Part of a small language model's weights.
Size: 2 heads of 32, MLP 256 tanh GELU.
Architecture: LayerNorm before each block, learned positions, biases, tied embeddings.
Training: a variant of Muon for these matrices, 142M tokens.
Each number is 128 + 32 x the weight over the matrix's rms, rounded and kept within 0 to 255. Layers, rows and columns count from 0. Numbers have three digits each.

# layer 7 attention value, 64x64, rms 0.141, rows 36-63, columns 0-63
064137156113147077068113138153146089165129090144159127152198173095154149098121141098124094092106166157118131177084158113154125099160153148074169144109151082188106165115120139140093143084158114
102120048144166150121109134193124130076128144105149145132142150065141066097105091085165138115134080116094102089125151089101186091143172118156138188088117117109145143101138133170160138123150143
128080189132105095198134143141139148106182171115151112153060069081143110191119067209199170143154140095177130159154054134096127164144107090165084169163148158097111169151124135092160076108068140
130191141140100201112150133156163074087139101135103143103102146144113123104173152060080096126109102123097169162114172118136136104120163176113091186136134085127118103114109146221143127118128145
159125139142158100114155121171145128137123124137099149161103130153125115133141073099169104120061129051122098125115119139145179171158107124103077158088138129150089113171086123143181127089182128
146130065114084146163113129161095154111144153098147147120135128145153129108145150064187121141148096094140105131127149108079204142175159074079131140084101136122109098148145126158152115104075093
146019039123187123081099144141129110110135161179112144143136159122111066140087071144126104169046148140136137126103131090126127144114102055167143071136151147143163162190137150106149151124151113
148120108097192091090132160058129132086087103135149112136160144140138072134127159131117152152068098083170153178097062167076087165161075128158136146106130190188125109110057130120052112167137096
092066126116157151099153135151089123090094091112124109148100145064200140083133114150124163134150115163134112143128125103173161098121136150107157119173130177076135124124127100121048122153115117
155154177170109130082101122143160104150122089142155117146146088117112168137137090105070136111085090121156181197069133139148119122156098114119120143128202098124105127154122124063092121144104081
124085164138167092145159143073198111114066141096121131133124212166147094121170095159128187160113125122146073123128120082118156152185120133116067069093099157147143108127174140189143101135070092
152130103130154142132147135179116170101107131117105121209137103167142046133162074208138113135146114127117145042139121138119180146116072063137036087117153142070081125157090171114163177138160138
176073082096147139160178129100166065055121162149130098110074182135109190071171160099076100040082170098141094121179154126111187134135166055065173147092119078048147145103198095121138149172113141
086103134163140149134091092091122177184126102110102098128110124154114146158152137160132080063126158100146169094133126122098161063122145157175128116121093156141165081152103121128104102151188165
109132143131120098147121152141144112155181151132109121151103124125099117156107057130086116118184113094182157163148141121061164145098143077182164145134195126107174167124157078102129127139106155
157098156117146128153138101152094103065100120159111088101134143114195124138145158167144064131115067082103118087098207118164129088158164125052097194179158186150085092183087166165160111100116106
219087125104154080123141189157095101183194115140131122112115149067144063133178087152152154143164068148095117142113117149157098127141068146167163133122132216137131156072150164130089098118148120
092160145097079136167127166058075116086131131115092139126136167177148170135157161154181139136055121126147125102152165164123176174107124095077093116127109085090122081113159114112106129113132162
228167110158158157079129130141125088159128128107113099147110174080099155110148123142167115170092172109136078129135146134129154122106113104110169117126128065119163113151160128111078113105147108
151134117132133118177161084132131131135099061067152103175128162148148120107163168122099090082155103125178147137124116130141183160183154096077111155093099107098107144161174107188147133169130090
188091162185141107099146125115066164126117141132116102136107099124167114130130094141082128101154078129097152123149097150112143079206092120128111134106088093059120133133223132118112105112147113
141123054099095162141142153140128170117155137128102152170140117105192124106156057170135146100112162145110081133128132086068118129157121099185149142130121162165093122083141137080117130126124099
111147155087146106141133114145179117143149096115138105170134134153115132141098166109151138151101082099113108099133118124142162129136101084081145108130132141208101064157180179138139146156119118
078132133191072076116122087125121119099151157126156082170166047079160135131167094138104154168217085097159129162132138136116119139158156195118144122117158109153153039131094089214114141110102088
164117100106087098141106153113115127133164141144051098171172146063097087116172031108062177164166150153114135122157079177155130129178117184163118093068090106063102143114120102112069153157142110
163156165163114181178080107127167122120161152101067142114098145151071117128081206052078112144098078111113130103127140148101146105187171113087169162164129159115158176107165065179130119150131139
096121072136129136182112155125056153090155136164122134154092080107157113153096038171136151151138066136165038095117097125063137083132185175063112130104212072188128131142119199080084166116115124
160120170145144134059121143103156175165066127132188143136167117100153125113167112086099104158117110117153148179107095134140134129154116166093109127114112126065127133130123107127073137108194145
# layer 7 attention output (transposed), 64x64, rms 0.169, rows 36-63, columns 0-63
171160123167159184117069060105176155152123087147091081113091113192151114126138057169131115156114161155118109119164056140110137156153155141187137124146162155103174150151120141149108109188178110
126108126167108125109109085153103090135085123118114131049118109170077138111145117123063086139135142093103164121099075144143157183142109137139119094152128114112126154129117109089159099138080105
058096075070076152141174174136134137119068178094136134156164141157124164156205210072099086107160114116128168164164193149151049075142085091124089155088110176163162075082103120144097168124141118
108126206144133114162058029125122143105152145121108121161139118130089153109171157131177099118117082142107131136073104135130132169105123134133181048177132119151151186111162119080220143113111102
063102134120063078184114111146096155090109124094146149082102160147131184170087137126107087145186115171161145088112118122104089160125132102119133144170126107173182164094127078093178139077105136
108088135115111122127161175116127121115150132168174135101149136138083151095123132152112154135142144114151143073158123132176116168117196123117093149169104140128120147079113089092163146081097131
142138110127116098190119090172057159160124111132137152094109114147150093149106138139095127114169139137114171101146091182115130102211117160108178159096145080102102107119089097097089135151110198
178099168088104137166137144130212132097118160085177129156135098119120184240080128100074145112061171156131124104134190107135127037136121122147082190141110131116119157119110130095091121129125165
166128138144092156074128094128168114194089122134158128113167080126127136102139135105112108154149142143129140156136155102118133150171158132136096157092114189109097104125108140184113076168139118
166115096066151116161149117094182088124180113099146108181144178150119134110094157111191111191116166172112117130159150093132077117124120124173134151125101134107165136135120112157130153156165129
113111124139122158124113073108082142126135142131152166107163076099123168151082118112121087090120114143207157149141135100155125105164151132115136172145111141132135149125110157126105133148125124
115076161074065096145174204109108123096136158118117206058143103092144115145083149161106120084174130124161135086097108168075168109118078145106137115102122143160122107108110044116169145118084189
099159111216144141139070101192088174148088051174106155127215134087079190069066164169117183109178098080182137135064108070105167174185183157114139136156126165088106113161097143139135128138103150
128141148148125111085188162175125042120134127131158166117159152081126146159106093117167163142126117134070123137108141108071116106112120157104144091141141133132096160126159177151120144134137124
135155083084168154086122069134117132113090104095143146094142150138122154146143187158155158097114114134118169125127100096106117163190140141090114137142107137124131152141108130122145130129092119
090110182162041084163094157156100137152084093144126123099149133150141163094126119128128124130130148146113143159124104134131135144043149148141154102107143107198136163086112106093188163145157104
140162106145156181119100111121179190188124155091104137095084136172125085143147157131079101126108148154168140123159160191083117106211120109172066143145053134160142121121130133067161117141168136
106118133172111159144183117123126147089106105139111116132175120117154139099088158136197151049139123115169125093082141129143157170098218096046106147126135159138115128117122145177109101079114120
115133096173126089116087084117102151132131092151140159112136126141138128092108156128113099137117093123115168080136148098117156153153161128108110129142139153087090121114170141158106072111144162
099098139143082066091142170114163064082126084155138168108133112091077198102064103129145121131149123106120098105102126106128142127126177132148098072148070155114163151115105097114126154089128161
103092084103166164091172145145119109108182126150135186107117133159096133116048178110110099138115163115120128162089181094086141178174151129147092127113071153131145115153105162127099097100116106
116155160120140160123156180129147098157137116174166143112137140174123120112167180107073165171116118076169106078138103185126058129122089078147073133103143206052142122153085091110110113100134103
166092141132095109197142148082088174132179110090133138123136157124146146123135091149133138147147135125157124160170134188117100150109192146116112133128150097125193136144132113115163195118159139
104131197036128167107117111049173142063148164118147185094139137197096163124176094109138117154090166114154091141121163085187066136139140117146131152133062170082165159100115116151149122147105085
154164138124138208097164094102143100097144116100120178110107151179114153072151123114064156143110129081171125127086159126111134120210080148142124163150065192147177123132117134118113100098109177
174095124171131078112118147175068052106106114123173117158108127132117157104123165134136163121119105164103184130120156096093140162103148139173119078133148093167150171137128121109170125133090141
111146094058100103146152111131083142169129151175150143102178140162177165129123190155095157127174171096137164083139140133142054143099101120130068135124112170144107124141098117201084043110127126
146130152113146128079165072147241069106175099129125132149100125155102127129107104111118090158139136133131099107132178054094131108152097117158135148134079136069172120122150119150109115154102124
# layer 7 MLP up, 256x64, rms 0.32, rows 0-78, columns 0-63
150187132119110079141113165119124139150151116101086158100100123110138104143181117129151156110174124087109078120162155149134132106099079152056155185110130054108130161159150123127180222133139090
198120122112085229103155084119087137182065150138119177179120106156135153133128109136127171139124166147130217125069140130078149128104120110103106140085118113090149144140160113099071133137097175
164121126084134137196088177113157107094149128149089095184129137110159141112159088118139138097113204111162116108132084134099142150104076155153145137136106132184195117147135113157164193193151115
205151110146157125080071147125088153133158132138178106123153101119181143119138136149149138128113146105126117120113101091103099063095141192169141147144143162119174128120145117156115112128079088
129127154145151184113124127144110152118092179120125077147155104104163106077154138150228076109169143147032192054150108133095146133173121164118089146137122212059122156148060073167094150126131159
113093090129157141146143079128137120156082126138108090119096121109159099099047150177122121193130126152116111154147104099094115065131104129117137077111123144148127130137130112102129099160119156
168164134145059142151074114133182176085082130107109151157049121093115116124171097142092168097137113120142188061099147104185129089128141134163061165126139157118165173168151099079108075099177106
176109134160151130117154118117134167132143171183166153079122116099129084105099161135151072193087123133141143137154168112131109136108115135107122143102101131150128142144130126102118134132148104
082162115099090086132132127095093190111176134149082125080025144095064081163118092141133178143100122126079170114116104121157052049110116139131082167190196121136205144115121069113091132095129116
161147206071119129136128160065130141108126102162116128108114158139118192109126102097055122145148114106137099135110122137081065131169120149134114111115144119098113175166086149139166145104116114
142128128146198169130201146135115077151154177135086144120153097118153082107114149088134075127137150089110128094171141129126149159123098107067122206084127151127153127153130076168155142157110151
128098108087179154104164141153127219124152136085139129146121103130095150118052132131100128174111033081115137124091181098145185121130078150144132127159150151112130162160082124168097218137178153
164149109209114087106168173121130150184134120154132089116147157095139140183186130131147177098068112090159132122126094121111152123149106139119089088117120104084038114140130144137078147149118118
123154167116199078135132162076079119118090155115127110135105106073127120174099129053077093141091137091100107126119164116091134121174163150142089127205147122091194119113140148090122103121154108
092194128121157109069150112201141134145093165114067108105112137129092153129182161062114104196134190138095145159125104060148194090137104143125147137114098147147125139133151051150133135159143115
141158173105192158103133137148057114072191143102157095098094085100160151194139152174144113108115079129134130126170155100109185082181107165129162093131095194092092086145138089087150133126181064
134122143161091107150084103140118131182170119154175188101097119144145131163051169064177134119106148125155144171103093114087140086137086098102070172083161086143117068102155101106147170149134117
169129079077167087197114141077145123000144062159155141126153234155123121104101128131088080131096109110111133139047129174145175126187117102140146128105123149164128159127116141081107146143223085
168167125122123100131127101152173112127125081095072135130142166128113110132154145102121082194188132136141112114192105118111106162121099119106128092127163122128130131088095115111087155125102153
100153111172094112152080131134096150072144152096151118133097107125107109156108093113094074144073141159132212182068120118118110076133164091186096113127085143172155190156104125124084150129143184
135093103085118152109057075142138106078168091081108166141189144142098149107162141116113137129148131000089124105158090129084164136108168149154097145083090109193137109112142120096098157146167079
109156118148124145126061181086137146118194138110152091086103213110179165112096140099078102106136175158071187163108145136108121159131136072162104152154138166139193150094161140109154082115133132
132186142148094192123097172137153090160125104093111140104111138042127036129132140070188102130102183029094113093151100153151161152164149121167142187120131120124052141123117092105111166068128167
108170097122025085137084139098133142147134106124136110137103144094190138104062130123086135138150147087108127145132159126137088082166143140126180091090088126150152123148081132084166096175136118
102156132100157114151133128097148116189102104132095105147118119169077196113126181121104100126191105151061141094145142130071050167088070133093136133166159161163119192126157167095083133166134074
166156081062120199084123084130169151074134089071163082183145163122159147135120173052114162104122101121087127119118194186145128137141117140177165075125129121167111143116161125068130164138112086
109194158106061074076161080135142125118115124047166149119114129148165110113142090157159102143139102124134127095083124132127164184134154138132031194155127136161094108127104113083171129162163085
054108118116100069152124157028141111074102079120101121202145106144169103130110113100094125154116170139171122119139066076181184168134108099090115127174151144135152146107128102121060103171134176
131116154153121113151081122137150151116118153082097156141119131148072132105151143088087132157142108121107121152107147125068131135086157135132113123052147140094125209091122167131158158187143127
166183108097151127104105120152088115110077052098156164098092119146135182129062129094164099138188175079147150152174078148151165162087053087132154179131066140115074136177143140104115146142222079
220127131155128136089118192115134169075088094107109166094181146130162122125123111039131104194132156062169158090165124120088100149160121083094132123095123125170068127183107156128124070122160088
147167101109152118092107103114084131142123075157166145103123108142091185159132062129099126131111108164147096091136131143128151107034176160131142138162092128136128178120093140097148128117110121
148167108110119110129126169117163076165113135091100150164149142153151128118131190129125071145105148071087167160190109151138146177095090105117135131083114098172107144209109133151110110123110144
156128131130106150153148071131172096171073082178109136170099136119105168093136138155094113091140173154116126151155114121056096169094108148091138133168086144171188104155140084122116103154147179
126228151141120131089150114126136073145133123140096181095153096167165143152122070066106132135189162135128129126085099141152142124133129090080070171128141089133120136139104120115126139150210142
134066103106116170189068075085096121087164091100156125153107138105197210103129102115109119118127158135156116154153085156140145047134134187151131138196146138124166147125153097180204168105120144
112129132079132066069123158070128164095157162157157085087047129101115134125092113098150155082120117159140162133145080186076147154159129145109144062174105190117123171109098146078126113181141124
112086166167084123118178099125096115165159132097165086175126106083203070151084104136057077189172123111164165175156086158053126100143109125110150083198083162177145081109155109153098069146150141
056132113144060137105110181087137147141115157165120120120104147116111161144077119140159101145117155138161185174102081141047099142129138124180126121110157157116138155139140149135101091189133161
119138129094181156197170173102094074137149079115109107111178114126092114124101068114126090185153154061132088156162101134141218105107130157158107115109133176168067120198129129134149102134116181
127106103131127090120076129173115233105124158149076083135120219088112156169179155128140103147148118124103162114090118107108178090151167121127090185102142123131144167111158012118100117059160099
115057125133124114125126077120134138176102093145161117148172152114139130119109165095096141200087146137148171064128105074111136135150105108094108076117108146120176091101171127117050119107082119
127140104156177123184129202129098076141124074091129146149085097085178083173113158077082089142189132167134159133093144168189080112136070143149132146155181136137077111138106114135118087124096106
103119071155102076193129120155137125139097153155152103078118129101123125148178114131146147161125153144119171132153101093137118092152149147125059133123137102117125064185152084095126118183103135
058058116104153128078096094140160152089116054114143081128079148065097133153150112061073087133087085138119167125184158127119127124095124127127148135119108158148175101082161112038170101160136152
139114119182114083126136144114170159180064106127144205179092153109130125067134073137110102151128136127163147141109136105137115143125119150140191133130128215145111125131151133142126153175147170
196113113126031101178158125097104173133151071133108112162121103117192164079169165066098169085114135130114077132112152129121183105179126181150101072188110182129097080111137153090115092118145182
166122177058123125143108118066100119114143163158119129115073143108167119115103108121129096118109080153162164148151132127103141125097157131118133162118135140112122135129118091120138098155138089
140152098086132156126069117154185126120167110090105142078075114131108175136153148097137176106219139143094093118117116082130167157150145126100092099113156183163081120166147122112179095109160087
138148160161136110152108109100147138085133121109097098165131100121186135077141124122117147107182132110129146136092160120155161100070171124137080128144073146117182095113101135123181140157125114
157151139157147129143108126172148087135189129101102140095105054153113164126107178154064132187144186147109138117103082157163123066154107191061131145128116125113109168087129168143127150142092093
147106117124115099133113151156097124129103142114099102112112096148151108113083149068169118125182127084148114117119104120106129126147142204100136141165117183102114146135151148083153166168111143
158151147128165150102150125115085098110144148106131116135105149136152167183120172057079090147136106080119116130081183183192158120139160168046144143105151133131126127108135123135140098117079132
155106070136162079140130134109116097166127048118208111134122097113191136156152118106131081054100103153156121100094215158045119204111075132129139159078094162138122098122184167084152132134149104
149121101093104111169140130148142170104183162121137096170091157096103107162182134149168136082120104095162144108142088134041145106172161065100127147097138125123099148172095054185078115113123086
134103141096155158149110135090088134116131113144150092128116093101112115105073152151096137175135100087091065138123138120127106143136149146161169174154091163107170180131181105144139165122182137
138141088165163116130136082089056144155131151175196166136160097113100135127125122123128146131162089167134085074123130102151094073128124162123066126107125109109173136098138148111138162149139133
109171141108052091181129212140152122098155103117077096138089161131119105147097162131069104201074104139158110105129154180155164202205146131078076102164056137089085205070137128119054148128152131
208155214135130114124116125141146126091140122102054108084092127061131120153150195095094100189161122102103122071111091153144083108150113108124132170144093132108202137075115105159116132123176113
122071092120132163152129121115139169075152128067110108141096163058204121134116150133133090099149132076120112158118131106140103144132109214110113169113173137084148126144124100172115107133159116
069142101151125091136109128130117144166102090126169147109135105164095132123145096140097144146131201128119113094120131145120143078102086130143120160123134119104139120146183120120132114053178162
126064163132156170107157123110091153126106150131125087105074100114152105144071086069130139121122132094056136163093159172079160123202133118088163156177154116090079123100116103142073142156187185
119079133149108186138146149109088171122135121098121163103160131111145113180108125121128120107170163129135135131124133059136111126105118123178144104203128161094143072166155057085090124153125147
182174146141113153146128111131122109057141091140128114146095106044134124167138124105176074061097068093162138141153128148095102137169132151142175166072083147137147098166115068136140134124129138
129154153102120161132126180086108124139182128136179156153150104128092106102116148126118077184087122105123132177119109112146175117079072130171143141166154103183110153168091114137100126153124102
133136168112110089189088097123152157111140106151170117121120106110098141107127114115070137118171186138152129122163106093122165107119164122072108150121142121169128127102135125125105138151136138
122090103170105099152138096067142072160117120124145175151100173175138058125138115077152097156098171118138074090149147121124155118140108122103172082184189152189126124101149111154153170140048161
110155127158109161101094194148120191095102127128164112141140121083090114119161109062121121187088125108145189076106108081134106140149113131151118139110062196200172134111104132133099187123114218
080156162138155117111130139127096141121106089131117133104163167072159188150136196103107112120125166114087108127175127146061127115134174147125094153108140094084186113083135110138146133203107133
164129101115054097116113107084127183119146079095166137174155098127154116123127156147149146143136090140124140106137116066175158162150144139123128140082097139107133131093142129119151137123143150
181116174139114151131087144152110092080096127141098210130125161140151142170139160100095116105145114080098104129130082085172240148164070105136127144168150140126121122210102134132152187124177121
102122128109107183155226131115102137096149152163106119079116116151086119129062070154123124149103190139099107075180121093113186138174155163090089136130145149128094130144115149101148089196055131
101110103133203123203203116100117139103078076128250105166091201158158098144114133137090087116162185144131132108106202117139139155171140086143129097159163122145090123088095137064116115165136151
083103157127182122165222132069105129100127137127130153123118100049180111118116087148120099131145152140196120103138110151114166157105127062066134167160127127103144177182047115164097139163158142
157101130126159153057100137115109162039123158156145145160112110116135103163041190098153116143104094077197155117079094157111097158141113141123129156100095138149116173134084110084082219122129097
106159125097070203113097078160121084098111125101136122125122107120157199142131138116135122148091140131083092082188132174168194125134105071164163098131079098092154136106127096087122163120091154
162061077099168166186152091105097082067117121128079116169122154141175126155122109140092141198101075177119152148061111146113111129160089110169106131140097180159159095137128155149146212134114126
177108079166114163122085084165086071138137168195112142122098135134093150103155150086164130147091190156105165141113122121109116138167136123085100157136095148155130110167134153139116128129123062
106118106169169169148101175080074113090132172133092188089135137135154117081136088110140107159119101132127139077155142099111104067165096149168135117102065142144177148162195058108059088137071143
# layer 7 MLP down (transposed), 256x64, rms 0.0828, rows 0-78, columns 0-63
157110188110125165076104128123144147139124122147160138094164090166114080155127111128127127014193150080111175149135111140163093092071100139151128115138199112130130148128137163142131166101117100
131109120105165177161151124175110083174091095117167116130125166120143100170097177128120085202065178103098087127099171113158124111121177048033156130156153152152202117169173109142126139070102066
172099098177131056074119116113058145162140122130119158090133131112129175126131173089077150102164150103183200208112149188177118147141140109133132116117094096113148090159135125142149096148083066
115130149065171097103171161119113136113128130098087110105100151140119130160114173166110110143114149112191140093182107120146161140122141118118114107110151145192159169123135110059141114086136150
119152154195150117146141173118103198186167141113108126103078226126123169164161139112113091165159168197142074155167066110090122211107114070086141085136102154199128074179036082169168068161126193
199159122138099135144103107137093119160149134112151103123152120139107160154146135144159197086133113137180128109148157126087086165118143145128118134102108103112113144082156097147117142136127145
087110155110127101103169136094111132170092122192074092108114143089171138153063115174096126117144147127134087158105149132092122108127106121144143167122133145091155067102209069077131090112214144
144148133159136168129082163129151101089114140098129131091131161161135121162138136134167176133098116120132144092120104112096132135115151105142163085101106116119122084149154118161151129090151126
112112144127177187114098132182106101121074124117133101156172069138145174091051098105136111149192094215155128140093139101165140158199156202137158051093120125094081110133095130062084096120189115
133124081143148141101144082128175145111121108136138151089131159117186109158118166077137144081133089155113138142131136144113175104143136103151109168094160123124107155104173105143097181094134150
173159157115108086156135145128099144110127075141122106181147109086088118088099154138123168136126100111160109135081088115182064100109072152174173022154106128136143127159114200133100178130119085
152155126101094179161147131065088155130117141174144082103149150114173141146139154139086130105186103120168196152135086136115147114134050090138173101135113174144115148121104108171152154190128034
168090088185104160086145122124132107110078078104199112132096136087106143118176166085117142076163137172121130119098152167075101136139120157190117115129118135120157148137110129102157134146122111
143131110152128109152112157185129071187183182125115094161115149138167132175090067142062051144138156146153080139130155137180132079175113121126154093115147096074197094120110104165137120132043143
160135142120138129177173097075099160163162167135157133128113153190145167169118114154142058042136125147128093123107156181065112148160145077096030124093080137113119148157122180136121162099147109
074122151042121080124110230120042082105119087121194140146108156084156137138110180136151104189117016092151095129189156120138130129099067154193186125094142082170173131163138103049091139143139131
066165193136132127106119085161153106166073072175176139076103063171125154165120128151110101107143158074129114181181113078142133131115094092094164153097094060103116141098139077118165174163107096
117123047184157135054157139121108113145118245156177151086133155176114090184058112195144100139102088140165154097110105161121087069163120133135175132125137147117072173123030140197128125008149101
107134107111122083153119139085146126139127141119125139083132145136129085127091078111126098141148099145137105119092113167112173125149101143120075141117169087093109115149141108122134114122114124
108169139124164097102112196132183148103127132117157109147122085193144178072063162094059137136094112123115103199112188188133082165093228152111146106129135093075088182141110192144084159077151161
083087127105157137142151115132082132124099159135139128059118168135136169146091102060119111139145115184155121148156069100082160095122154147106183140198021120116136156116124126093154131144193131
129097146153123169104154161077169155095116134109146133145127148074091073062127156082120130148125133097131102084143164083094142137132076175084150187107159136143148157151092141123140142136108096
151115085122116156180135140100121172213140141088153118155129155041087118114175122131214142062142149107144170120168150138075103129031097190170088085130092153132179163174140111102114085163119104
205126135137179126145093179152122086085050174118152129098156146161173051192170126202182098162180113145053133132076107092070136126160123122115113144164161140169151124157137143130045130064106128
109151165133073203105117109174079172152093111111183203097096105203144097162127071084143151087102140128178158162150147186128098062077157145179092111118133103108109111116163151101150087094131107
119098174109120146155134085142140146077134052133154145145122161150122153106052200110158080085125095143058150095148091172155114052154113166104138108034134157148152091068147168126146100194130078
115202073111109126142089100124164139150074155135163157119115107137093143133114155119104145094109137063160102150193129092142163077062127107097125132141126156117124202114135195111115155167139122
111127118155164185071139133164124105144119200138190107122074148098075178133111077169149126085158111183138086128120077127139122153096135142191137126081147134136087152110129140136175086149131133
153131119164116149158088137104095148138151158155125129171108116175108127129099100114100084152112116126142126097121103160133128172149141152128150147097122151133143088092134152144129103135179152
116130215125174095144135140098140126116092105092068143051108114102129053175054111089100101115044150211088153083139141142147102137150104188167179136201108125080122121204076116091152153152168129
067104123083091102146175130176067124110163081161155101165061123136137134149110122174096063133065145145115147106150097107138176141095163134153166117154071154070213105109164050141149178127103100
146078151164092114155173122167130165177091154072100089121145129133144124103122144115083147124145149085175159146121114164160121162113096130164085104138152174163088109162139153037165118109167115
131197113134095098140074117120083144138114168119162136106153141144156140137116098102108147064099150144146083134073130128091113101084149162147157092090116118083103113127057123083150174119100117
130128098144101125095097097096160196160144135105215128136116069149098130117133104074130162076082102129160159150107118116112224119107128128187106121154129126042105127177154113136166126120139101
183118097125128161085130166136125130137116169143117134097114072131043117144128080164102181102104212125092133133169092172105093099053109127166117125096146131098149164069140119128173121058052161
155158090131029226108127102118136123123180098163122074142193163152107131151179148121135124145100128068106164102152120121145184086125107122108098125176193078158058151169165079081068170177069082
079132029136112124148072147172054180154164094138112127168102113089149079143087195117163154147112107081123128116191101134113080184060168121074153170182112191161136147123139194128079185127115140
186146134148144155072106152167116101168176175156101125096118101108088176130100153127124094111185088093108115037144042151099006172131100151201167141081134140138088108123103139025142135143096229
215132122150093144164136106158174088177167155082152128127133125173144117141127104127157139143109152121102100108143122146078155074131115103116134117117149093131128134101180114120088134083111135
121155152105150152122167142073201126098085112062133073135168135160058148122132150052116116109083101140101187098095174176186074152141167182131122102186157079106051183131101088133145144129111112
190102192122107191055132117157060218210138159136122112142044146093058180186159185160133157114233100167133064120140171126089076159040055115215144086082180098148157089122155133106152097113096103
109132087089133174138129163134159170095114120114089153142174104190110145135095209134196141133138123105137098121096147123117109140130138122122123146068166104182099096096149106151177119123124099
112126157154165076118121130139145160099082120099154158141150172126157086155075101107103096162140112139129186120125156104140176106192175108110135125146140092072197144184169077199149094065107123
146147112131154115140105155137177061084115139094132130149100154175136120128122157118120177127111139146134123126126134094142125111158155153105131127166142088144124085074069104125098178126136128
116170073096139120192174111123046145152148184151102054168160199110163073112133151173168105151154201132166068127083097121083085147167177119123075118102094123127152132148125118127141146139110078
124128113100121142140133168168115105150133180132117109101121112146145131151083141159190149130089155129150130157147099130113146161116125118148113139159130104111096113133115135128089136102108148
110091148118137094136144172084085135122128138112105134131124178138115074117156124092116104158100223083072162087150139145121107113081161153196162084124171083134116186157174137143165142163110096
120079108133121156145127111189150117152129099156130137133173161130137147151107192118142141142114122141115130110137128141143157104136137101144093090139118154098098123141107162140102130117098127
139111154163178118130174148184110096097108178110141140123140146156150162118077086126123083124128135133083151153131119090084123140133146133133108096147023118122111066110142124128082129096131171
123134108140109106079147142141083175139131143169151129115134104123150096134193166133135093123149106128119135168141090145121116129154125111105165129074175124146122106132103136155076125098102148
062151122116121088138159106149108165068170125161126139138099130113079103138137121169078115108137105083118121205153138095168121125120110165149145098133090144151170101091131089206155165114114167
116115129136114115105136127108122096139114151148094163083162134154156116131145127088113108181103130120142127186162133142140143129158085085137104140172136124146112123191136153117133098130112072
126089108151104137174175087116133129132144090159089104151131132181115138140106115165116129169125156117129139154152097135118140147124103144135093178217087130045092125156092142113092150126209145
065129142200131065065111113129110162149058078110052227195150198133143145100175110131176080116192117053168171187161094097134118220122113086133210109063153130170077191099178121136075144182178113
108154182103126133073118133140191083181106122167122095182142127155133088126095124111106164078120160144089144068153169093164166116143136120079162072179105140173104156098109128062107123100174115
142176158134129107116152112195116093164120151165073147084153120144074142181132102149141148113159108121052159097133131125169043136075151156110135138123132092079082123119134156126156111104096110
097121093062135097112107123109149133123111107096100156111128150172150119096156109146147159116120176132174124123138113112118148159120139134167156058166100107124137130159189138149136129100124108
077097204149090138116094141089195077086085128133080135125121113149098092113128096140129150085150183130168059161250145111145050175123078096125158113135093121120130246099147102149089177190162136
112189064200168068165128109142129127120140088160124205156074111190080122110092121165179155093048134117098112085129085155158118170136076192170127162072205140092144102058152110105199172107174153
080131148083151140162131112113113119156113121086103161102169102149096156118173112139102159133109119172121143135155152109161160090186139106141110091105093151147105190115140077124180119082139127
154148112106181130154120149149140098107147146115092110161104158122134130145095129106117140146126069170156149129153101115143134122129110161112129108127115150133169102102090105083121136127175139
143125128092141167157170189131075129120120187088138069231089099086144156152167106069110143149118101053136147122098149169071181155139161122125110153092108129123113072115098147087197153126126157
132128100135099075066163119117201111164121158153093194141100127086153127096132095114051119096108134162148102156087096128152095189095138116103123153155152193178121109122142131191160106117125157
090188128137148098135190155150125101207140092143098100096126138145085130122158039135116124129110117096108143121144164111194094174069177112105110108181161110135122152089107121155092134136153181
129153074138139126181164170136115122124123126146146136111104129134167117137122136106119117083122123149116112137090109110132084112205126086093138142101132114167133132116200165160139111121126162
085116107153138096115163126130105107208126146091126097104133112160126093154113171128145142117110120063133118142145143110099121141147113136166113084129112115105116130129155097165114131088109146
108094059122141128089150082138088098167100130137121085193126110139100063151126154121136157090123085087175115116120170148134098199124142178193133146160154145133122152094139099113115120136187138
114165103106097082149055125131134052187102180049158179086033160141085155107100107129177197034151148163156096145167212115151101109074128056132151142098188153112071142120116152079083084038085124
156046142074157113124137088093166160147091095148044087111099094136134163138150116123129123130193111098134081147116132113174138169145118167091148069175165151125115096135133181117122143078057093
148151130124121193115141146164106114107154128096095122113181121113130121138104120116154141085161154127125129115148078151124112106117085134137123122176129148131072118165075106091076121094133113
138194056145114106112068129080099109124077173106090146082133104133141158137155151169100120124176124157173151171109139154082132078103122088134118093132150108160209197138184141176094148111090104
086104086160193148109070125118145118120148181119134100102082165121154128092113146135131187133111047170102087142105067113163132077056130098172160152149139114079130180112043133157108151132183173
087151104086140057138183091142145159109091125100067147152086135166145139117141103151209111132176088122091155118073098219150102119107202090060088096146169104072106135095158125181160070134115144
148203107182115149129073164112111156083125183127134090184186139194137080145160070128140082169105137119123087039091058083140164108115079156153113180119157187120076114101139115086135141123129076
144105139093093074145185082119141189141163103179143079168122118136167133123112177144120087101117154062157115109149097132101107120134147149119175069084196075202180103130184169116126154156146090
131133130121129095100175182144131104145148141122083117176121148129134093180124087177189126070119089152164072138087118122062090125111154151075082119135132144131129104157094154142111081100101117
060157180142105079134128108092146107168092143089215109126077137145121130159144072136137166115077084088097109121172186119105149172115145149100215174132091124132138067163112116104169141061141167
134128155116129113160110136117103159167150115162125144146145105136123111091157099139150136076134105140140089103126129181099117127114131153117125152101137126127145138128164122161173163154110125
133122116102119162144106083110112157074128091162115114133168151144080143158123137147169164091095094185212133152112095091107074115114164070115120139128148179208122106159113120150159145109110079